config = dict(
    num_hidden_layers=15,
    hidden_size=320,
    num_attention_heads=5,
    num_key_value_heads=5,
    head_dim=64,
    intermediate_size=640,
    vocab_size=2433,
    hidden_act='geglu',
    norm='rmsnorm',
    norm_place='pre',
    norm_eps=1e-05,
    positions='rope',
    rope_theta=9810.0,
    rope_fraction=1.0,
    qk_norm=False,
    attn_scale=0.125,
    bias='none',
    tie_word_embeddings=True,
    parallel_block=False,
    init='uniform',
    init_std_qkv=0.0386,
    init_std_o=0.0,
    init_std_up=0.0386,
    init_std_down=0.0,
    optimizer='soap_variant',
    learning_rate=0.00237,
    beta1=0.95,
    beta2=0.99,
    weight_decay=0.16,
    lr_head=0.0104,
    max_grad_norm=1.0,
    warmup_steps=200,
    schedule='wsd',
    decay_fraction=0.878,
    decay_shape='cos',
    final_lr_fraction=0.0,
    batch_tokens=262144,
    max_seq_len=256,
    doc_mask=True,
    train_tokens=989500000,
    max_steps=3775,
    dataset='wikipedia_en',
)
Each number is 500 + 40 x the weight over its row's rms, rounded and kept within 0 to 999. Layers, rows and columns count from 0. Numbers have three digits each. The size before them is the row's rms in percent of the matrix's.

# layer 5 MLP down (transposed), 640x320, rms 0.0682, rows 576-602, columns 0-79
096:522513445535521459479431445454527463544553525491544499494521444535474488537526485580444537505465463509428451500529590542487519492525462441557502510453474503504494467479468507526468468482442493536484503518452432480487494450513436533430457395
105:432492510457494469489421436528508565492516470536551406501476588520443514506504501522488489586542496465562531490430560498520566500462503447499475461552508517498549495494594489509509495530580509505465510516465468428495493532503519593565503521
088:577552536505507446504493447429477493580487519491412466496542481489523499475496501470536526476519578544499486448527481497528542421567545475487499522486485521538471490506505496476537507516448450509497464487504430511436471452507522437472472476
096:499623567508486570536603475529538507491578517525512509443517480470476623480505499453493567467451487514496482500503493449507462398495534466503519574505451496456539449490474430543543504475467487506542470488515567582500542484534494476539523477
104:469434485501551512496533499554527525521573482490450563493465516505503530389573472563507463515485585504503502570516528481491460491459489552392552501528529483538471465545496568487505508496426450523453534477528516496433505545430515493445426542
100:465511461501479440478377492524582507523602450551519436504427520478443539563491559509434501499494497561527542444546499441529474538515490498532469453518518513518506472512509580420476430501514593534504580504504555534442489461465529567466482495
092:488450545487504495548533536543522521502495532551531508466491502482503502592513590547582511467412509423458472536530508432486601426538472466480558563409546484469495516493533444539564417582468532503453565476564430540543465513495526496512526476
099:479473531538478516500530559484427512503489406493446507445608474545580488484466530503436499447517393575542480477466534395485538509509486517475538570478517451466467444499533499507435510555555518530549458494520453471591457486536482434512539573
106:503517465494464451527481483486476498517582406485496483508477520474489513455458472476470412465463506563531488520531479538498525489485514497544532546531548474538464501437465468458486484517531480555463491500500405459412472483513462573503519451
102:508513574553522504509496462423497492437493526483464503532539478493471517469498477513555424420452438450474512483491484445495496539497479511454488524500481468456529531522580563534482519533549510555472497495520486510517572467526560563536507504
092:543546479491514454478516542476518516572496537522506547481503548464581517424500534480552594568503457423438515458525473501490504488497566429492467497544523484549533482472550491529499527474532453456547520457531490486513546495433555488416479524
103:428508505486491555514533527543517535510560491552440529489505520540454523501466455535536504485515512480515495568477617529459487506529570503563468530461538528540564440515504433440466534495495517457516476476503458519483522524505489493591447484
095:512444529535509536576491454491412585528545479485480503518598466538478505466534495553475552464483524539576532531454504528470464483480537460566484568538495578456477545453534479501462492534495505489511542564423500426536442528516496486508461516
099:547469598464484470481494526570540516508513538542510447452489498491598545524453526448502539451524572486472505544517502522490518581465484475494554481548478542582471430522482476527547508561519444483459456553524527446513501485532494453544526523
101:485581464529417506442526562512497516494537523433505532510491465500537461515465453446530428510568515454533504497465447462480451497453502431524603494573436517475464473525481451562486525521496477566536503437509515517528474507518494496518538481
102:495469522444467517570480467536445512482546516466511506501457475509559506528541466494504557565504466530495521459487512475474555552458475489462505461510444485481525420514435488536492474530525503527497532463462502566496526490463496588554476487
097:463534476480523470525575515547470547545450496503504548530469480529521541523429489516468499539529451471431495486447512458499421534562458505490532513489525511515428490483515487446406502553442430547506546445484523481432511508463509510424432506
106:451587505510562492520495390516478516485455515476404470601496464517632489518477475467482532553534526551464547470515477467474539561523526488520477499515557568455460516493563492550519517455536488495471543536560506486582515464572454501476486466
098:466532485467501425584479450486472498582508451488455504529516512480479526544465514465589501510448476496436528486472538531509548525439492502514523509491512498425498489502476546483474492547478490489482543513440516507448518468449496483492442467
101:517558477473552585498473482440448552537484485465465508514469412510539555603602515543485506419444461485491453458526540476458452448418490468444424511510517535490513452547494566493470449471523450562427501522451484547510466434526514508493475520
093:485556520446480492495519469544547494478445470490495542503503482512490573530473528469534479479424481537497504461542492560513475486460486513524513406488408455540586524458495481467521444466554515476514491518537534479485519511496463527526511508
101:555488453544538545484529429598471453535449419484494556414449479410570494492475466442553531429525458525465483457486472489534510464497495481498422513516511451405504468587510490556516528461443507428511460476519531508472581460526484442515572477
095:478507513481484425477444453503523446504520526485498517551463500485323500470521476476445523550471468442450568528422472455486504493479509504522480510497553486595548448468498503512490522562558497484525459566490478579537409530510463556524563463
098:501556540489468476512517504467480519510516512498578528482490458540464520526542408509592517521463552459508569523464485469456524497520521486509519491490534581396485498560500509466446510454502510505494532524517452582506538546483459521520520516
089:555448566522501490421537475427467548482543469520499527503529393452533495583502493494451452526470512544514514353452518582511473483510449509489487443467505495481452491452562526459546472518439448482530589531550543479458479521521422510480467505
108:510507507518506424507481447505531561499469483503601475539438480483528526569521473545486535526538454523527514587481491483484545481520488519552496551551518530543490517539493433524551529566528470507539455505543498429498530545481413493539592505
098:430472511485495533486520433529461492448417494524478463492356459501490516478558573460532566467489529529482518456417482505530529498436518468512499476482529426555472498522487528558460541501472546463504466405491443507582445439575522498531552500
# layer 5 MLP gate, 640x320, rms 0.0815, rows 577-603, columns 0-79
100:491483424429504526506520497495567471524477448485503450511484469513471512504450515479491470468507464559500538521475475502500494456484561455479594526491408421491529560556485480518500505474569504466485455526534514544473477484487569577509504526
104:445540475517513476498468486559478508478474515421528529484435571538482481514463466509536493477529463505497477460527414582518511488509518515505487530498554526477484539549481503554473489503469457440489567521527445512495463442547453460550521511
096:516458478481492422472512493543433487439484505470508485541513455571524514506552461511543514591525511406479510505512470545480514518497545487529559461481572501492511478429405574504496474560424500476513519492489486497566524487571553460480498455
099:539564578497457504478444504502504496487499497533408543530531469454468508514525543461486528522549460500448454562514465446492447512563464484489439534520520510425502534490562481521458521453541517430548504491520585523528520491471549465513508561
101:526549495566494525486568487554412444474437526393543506517519495405521550483480479490512478537406533498476547473453505463627541461508486468496443546490469575421504511542490503578474446562503413499471531516504519541486498509498488515524458434
096:533478470529503458482476518481449566478510508528494508510466485471516505539564507535461519488493473607528503461486448525495465516473522557468502440584479591508507545447505552525451487541519483423470477538436523515580543455437507502560515488
100:527451505570478521522525572562545516430548483526484449413503473468554530489450506561543481497485452459418519487521526570490532552527489522486538507473534567474606486468516526474424490564446432534507500490489473519609554515486504452409537460
097:465481551488496472591420554506477469516508493413524488492499455447520567577502507455532488433486500565474430499505440482503470493464531481479531467514488544557587565479427545479555538538458557554466507444477464521516517535517430594491539507
098:500446484523479494476547541519482464513545471485508482500499487560416544432592531457424488495482510476457495478457469503455443532483464466506562568532558492510550513528413440432510513497454519426491564490468555520481443517564493439582496444
092:475499557551500525496577551516465442483466490528491480499490453542443469538451481524495469487539492638521510452444520529469542500535495508540523526522463511409541484569585516513469549512540582475439510532493510551430466500550417544524499535
104:456525457454530469489543523586500507474533539502521522577462551515589434493481491456540502476505439463514485519475505492512403553516464457563545499509503494439476490469524490462456490494510517522498488527498500509526483510539499444583484544
103:544457494539518494473554488536495458565548499445513557507523469482499465502467490485487429482580490431481504551443446487436443500421456525548475540469465460573510474505461509513471484511499409481529475491535512499477558545491505519442463596
095:500444529523467526491475538526547468563523521513470503505530578538551499482525508475505515463499506442573550517496449524512509507509476499535511511525495583502463483525501454529510489570461548521505500554483548451553481377520522445553487516
096:527574503534481476583562471617493497440478549528510497469488545609393544487498491540594544542508539512554496455507506484543495423529521481528483482478481468464504545492422562511506455481519531506502499559473530510499505458479556557384434497
101:423492429522578453482514476440507464498436488478531508464467496523561466522509483492515489493460490497501484575499462510439470503559392513505538473509517551482473546419585462491433525439506479531552413513543441544528469534493514518425525533
095:541405518454515548495544453472477505467467568474494497438434463564495534410474485517465503502498465473487418433486583448496588476465498496463524487478542563458473465471517531451528425548557515519497431507568416558469468492403516527486536486
098:493500559496533493548515476495509541494522532502418525482531537462518488480497494461547525514479496495488417483526545520509481551588515480526505462533575438619476518474449501545478460487539459497493479491482502522553455497479496576493529465
101:511487424540508508385467449498452558473496562513513485526549489546564517464493493486464513452490461505474433509415454506473480488530459489500555495454494483503537480526493505472522539475504442536461564385491548486523463501525473563461526521
101:485520492451522443446570523490470514551409497459530523452493497507550489474505518446546502498493580421569457503406489405571522529477491505544509478532530508472500439453548534487535485576476524482477487514514400514570465535619542563530492518
100:487466511524552513504441458546392546526501482539477513531568502470435522537533556460506457542501513507490520514443487542484479521447430515462479528520495523481451468467596558456502529554469523496483516476571497468505495531493426551448452541
105:441525482504525451557498510513466498479490491483535513460519415496493473485540534543491560497503472476481472524457539491442527471577537509538457564467469533460544497532526444509469505485504528511533483437458500474553457524514543527458543422
100:541497538545484519496536505490487552505502481460517505525548505488542525487490571530513513451555500456443521501389478507448558532518501515536456544412468485495527444468500495536491513527498482514533488471415526525509482537541487513528585488
096:553508525479459511523565532494506464569563459445509499529510506503565469494541483520534483504517481579502469463537512525447543543542523526534486570553445521498479439520517550459481566441515410547522512429476409568509470576435550511489490531
104:539413505506493487442504468428482521530528511533513537468552570467481530480479502523459570575524584533552429511497522459483461567531473532494496505501474493466519529467513478540551506482514495488545547470489506502447491467452516528544527517
103:467512510565506482535505478510446577486438541484511481481491475515513565451511462488460474470476541529551519534458463529592489549572501512458446510472502494523550543506514504440483529487483453496410531473472533492465576461499463565473475484
098:486548540483450543507526487477439496471559505477528493497483463499518574519442466510466495517464419491482449519462511582527480490426517512594493459545512511515561431459572477420505479514465508516517538440531578486500466522491500520566478510
105:529490489464512481494491596514470508538542511485427488490492502405498460497512520536531473517511450460512619503519442538559546434514546405482508576507456533418515485495475390545527493521450503540535505424528470500515599468459464421524497459
# layer 5 MLP up, 640x320, rms 0.0838, rows 577-603, columns 0-79
105:438502435485555563522507502544496439416493477573573485479552481579528496485479520556582389535492539454412443529464466538538438530534493444454517505534489565456469411466481474521515440520503547554500492481511460454515546461512461443508491453
100:509442511545553548527606456493506451530483561592464557490472505531501501542467423489492419503496450497579448557516537424525513567468473493421555496518453453512528548484467498533536508532512527547582487480470471477486521474479502451455492501
096:466543474506525493448472615505472460524484472508525445494522491493476529487522509559538556497483528456494554499465510488528530499533509513508497492532528505442537468513528503495412563469412487514454433528534505490601487509465425425466518493
091:581532453520540482471474554593538446527497474554478407493534452502440476499445501440495555459562521554425432469502496497501496485544486505555488507522510573446522500549480449449537569502507499513465535558494507505497528488474469497469458474
101:561484533523475471452526466492425440482494472475510474480444473512513509519533461479549457518566462417472466459477488558472462463564425555581483519534490502571544507534432502503505512518474536448490484490412524511566549509499518461532501428
095:487593502526515459424486536481533441476522440495485478489531435579465481405517479536434471558501455513550519441521534540533442575484468533547468420569508577507494487494486493474433557441483448493584447538465453494493543520461531483502496519
098:485444471524524514455453500461539480506494507534372502463498446464501468500380487550556518492488591498547528517509536477409540472451506458530553499525541504487480567503539554455457494411557470607490506534537539577514514501524562466488498485
103:538498544466525476542532514557461456505436479531471513567490475468501508485409496525511487471450546476559481458473553443504560499488436521543540531481476449464481496540509487542464468454562543471557419497496564517482508460499524435509490591
095:440469499481459573497429490565603574538548531458567429485538482491534459535463463530508489533479561509512486496505554523416518504419487528529477502511448499579436528547481552494484481447468519466550541536537489547451499517507463475475481461
095:480483485478506500471449497530541477505463537575497525552488464572514492556443500529486504479542498519522462510487453550522446444516488488497538517499499435426541503450473444552561555414492459514415488552485560483407432519472527548530460526
100:518471516511497429611513504432447478542449502458518510428481463537531559478429554568490486447545605517512518481550462573449502492475550530478472523539485539471505566485509469552547485545528465505534469463510511429507549518538438522531542457
100:426544486468470507435475609508462461552532462518458521526486505523463469441571484558501564515446501459518452483548484480562560511547592441501442532531511480471547535506561442539471500486470523534501546443523526477508552551495539544547526462
102:510458429454485466461491475505500528488443476549457483485528554468514545528494463537517412544499452438520495514486516516568507413483497556482465518468574541455518537480495439526462500457473518529534553461532448403492518513512530517482467438
099:468487463463502489428526598428462472506562524518556464532507539541581491453513562506548497553550439484513451489517436504469512523563494524494437526530480501514517452493576520482497515472420471498440533519511461553527473491552517461554510547
101:494507466502483546581482525519489518492527430512484422493516445542461427486459491439567441470445469499432542534515563460451455489497504503513491536507543440492555512468492524499478550497538522548532551590504469506529536580499484536474552511
095:522525492437497535549504487514534501538521469551572654480505557475470502558507469548455473477483517508496506516465455495533484501453503492460510543506480505475468537524478505475461507456469448522491490574426439489453540564453451561501470561
097:473541524505415524466532449498535436429522533562474531504554504535555484512429515488546502563486488477470569527534513466521439499516456453514532483431505514423496484497533522548471465595519487463561533447479562540542461546477521469497465463
099:491551511522466576527488553518544472544418488463588540518458493513481400489512481548481522458541454482461550555550533473448515523516540475479434444507475502548471512505445512488518513544545515452544485473509518469590544463570493537456519463
097:505504586425499423572466479450536603483500509473434411462511510403417500448445499525452528589547475511512442494516528495467454537449479478480547553492471484517490387441465546484500495486513451477534420513506536471507516431503426471506507478
095:502465455513574537544532516415578453478523485437466505523433533487475460488506491477496534499537514491522479533445542464522448566490433540486499567441531536506485513468492509472514491520455491511486572458479502510602506461413534480520543535
106:511446488586616492478534518526428471502507379516484528472525575419478462472493484521451562560494486429448498501454539506477452417495502528511486462447501499580577557473482497508558530502507407533524503412494492494529487468441508523461516477
094:484463469529476494511530455470507566469466467478457492510561530543480532494545532557512520503509552507507470534507556525522509492520488556502497522556506448496514557461480529521571586506457538496487508483465460433615534475479481492430553542
099:419524540510520496485513503530486517532532551548559495475509537505555495525467470491490495492538533456495433461486513430479456515472563523509543456516551514512537472499470498518491472534570440441466555487394424488480564538453480483556495411
109:469512547500553410500565554530544458507466519516473473448514518456480535415530531523568510474461485441521538472511544506545508539466495540460519541513497435536554443548449527494459459473467487459500475473522509499467511503534488504498484497
105:463538486462503508455528485475474595556411555430543561535483457499531552464509437446555512444475569507395500485512481437534423512501526566523542476522539527489469554508533524448543485522556465483527533412497521492523450464531469521480557495
101:520515512462449502598437535530482418493404562490472466515543503471571436588531553515493452523506540481498525496505495492517446553466555568450559536541497475461517424494583557512562509494469463502478458536451467506512507532430506509489482577
107:563553501526475512450484455477509472503442463449483495529485595532481508531559510443542486529523467463476536547455536501467546515484570522532464411529463524541530440524500512542493431484534483509490464518526537542465524603503525473481537497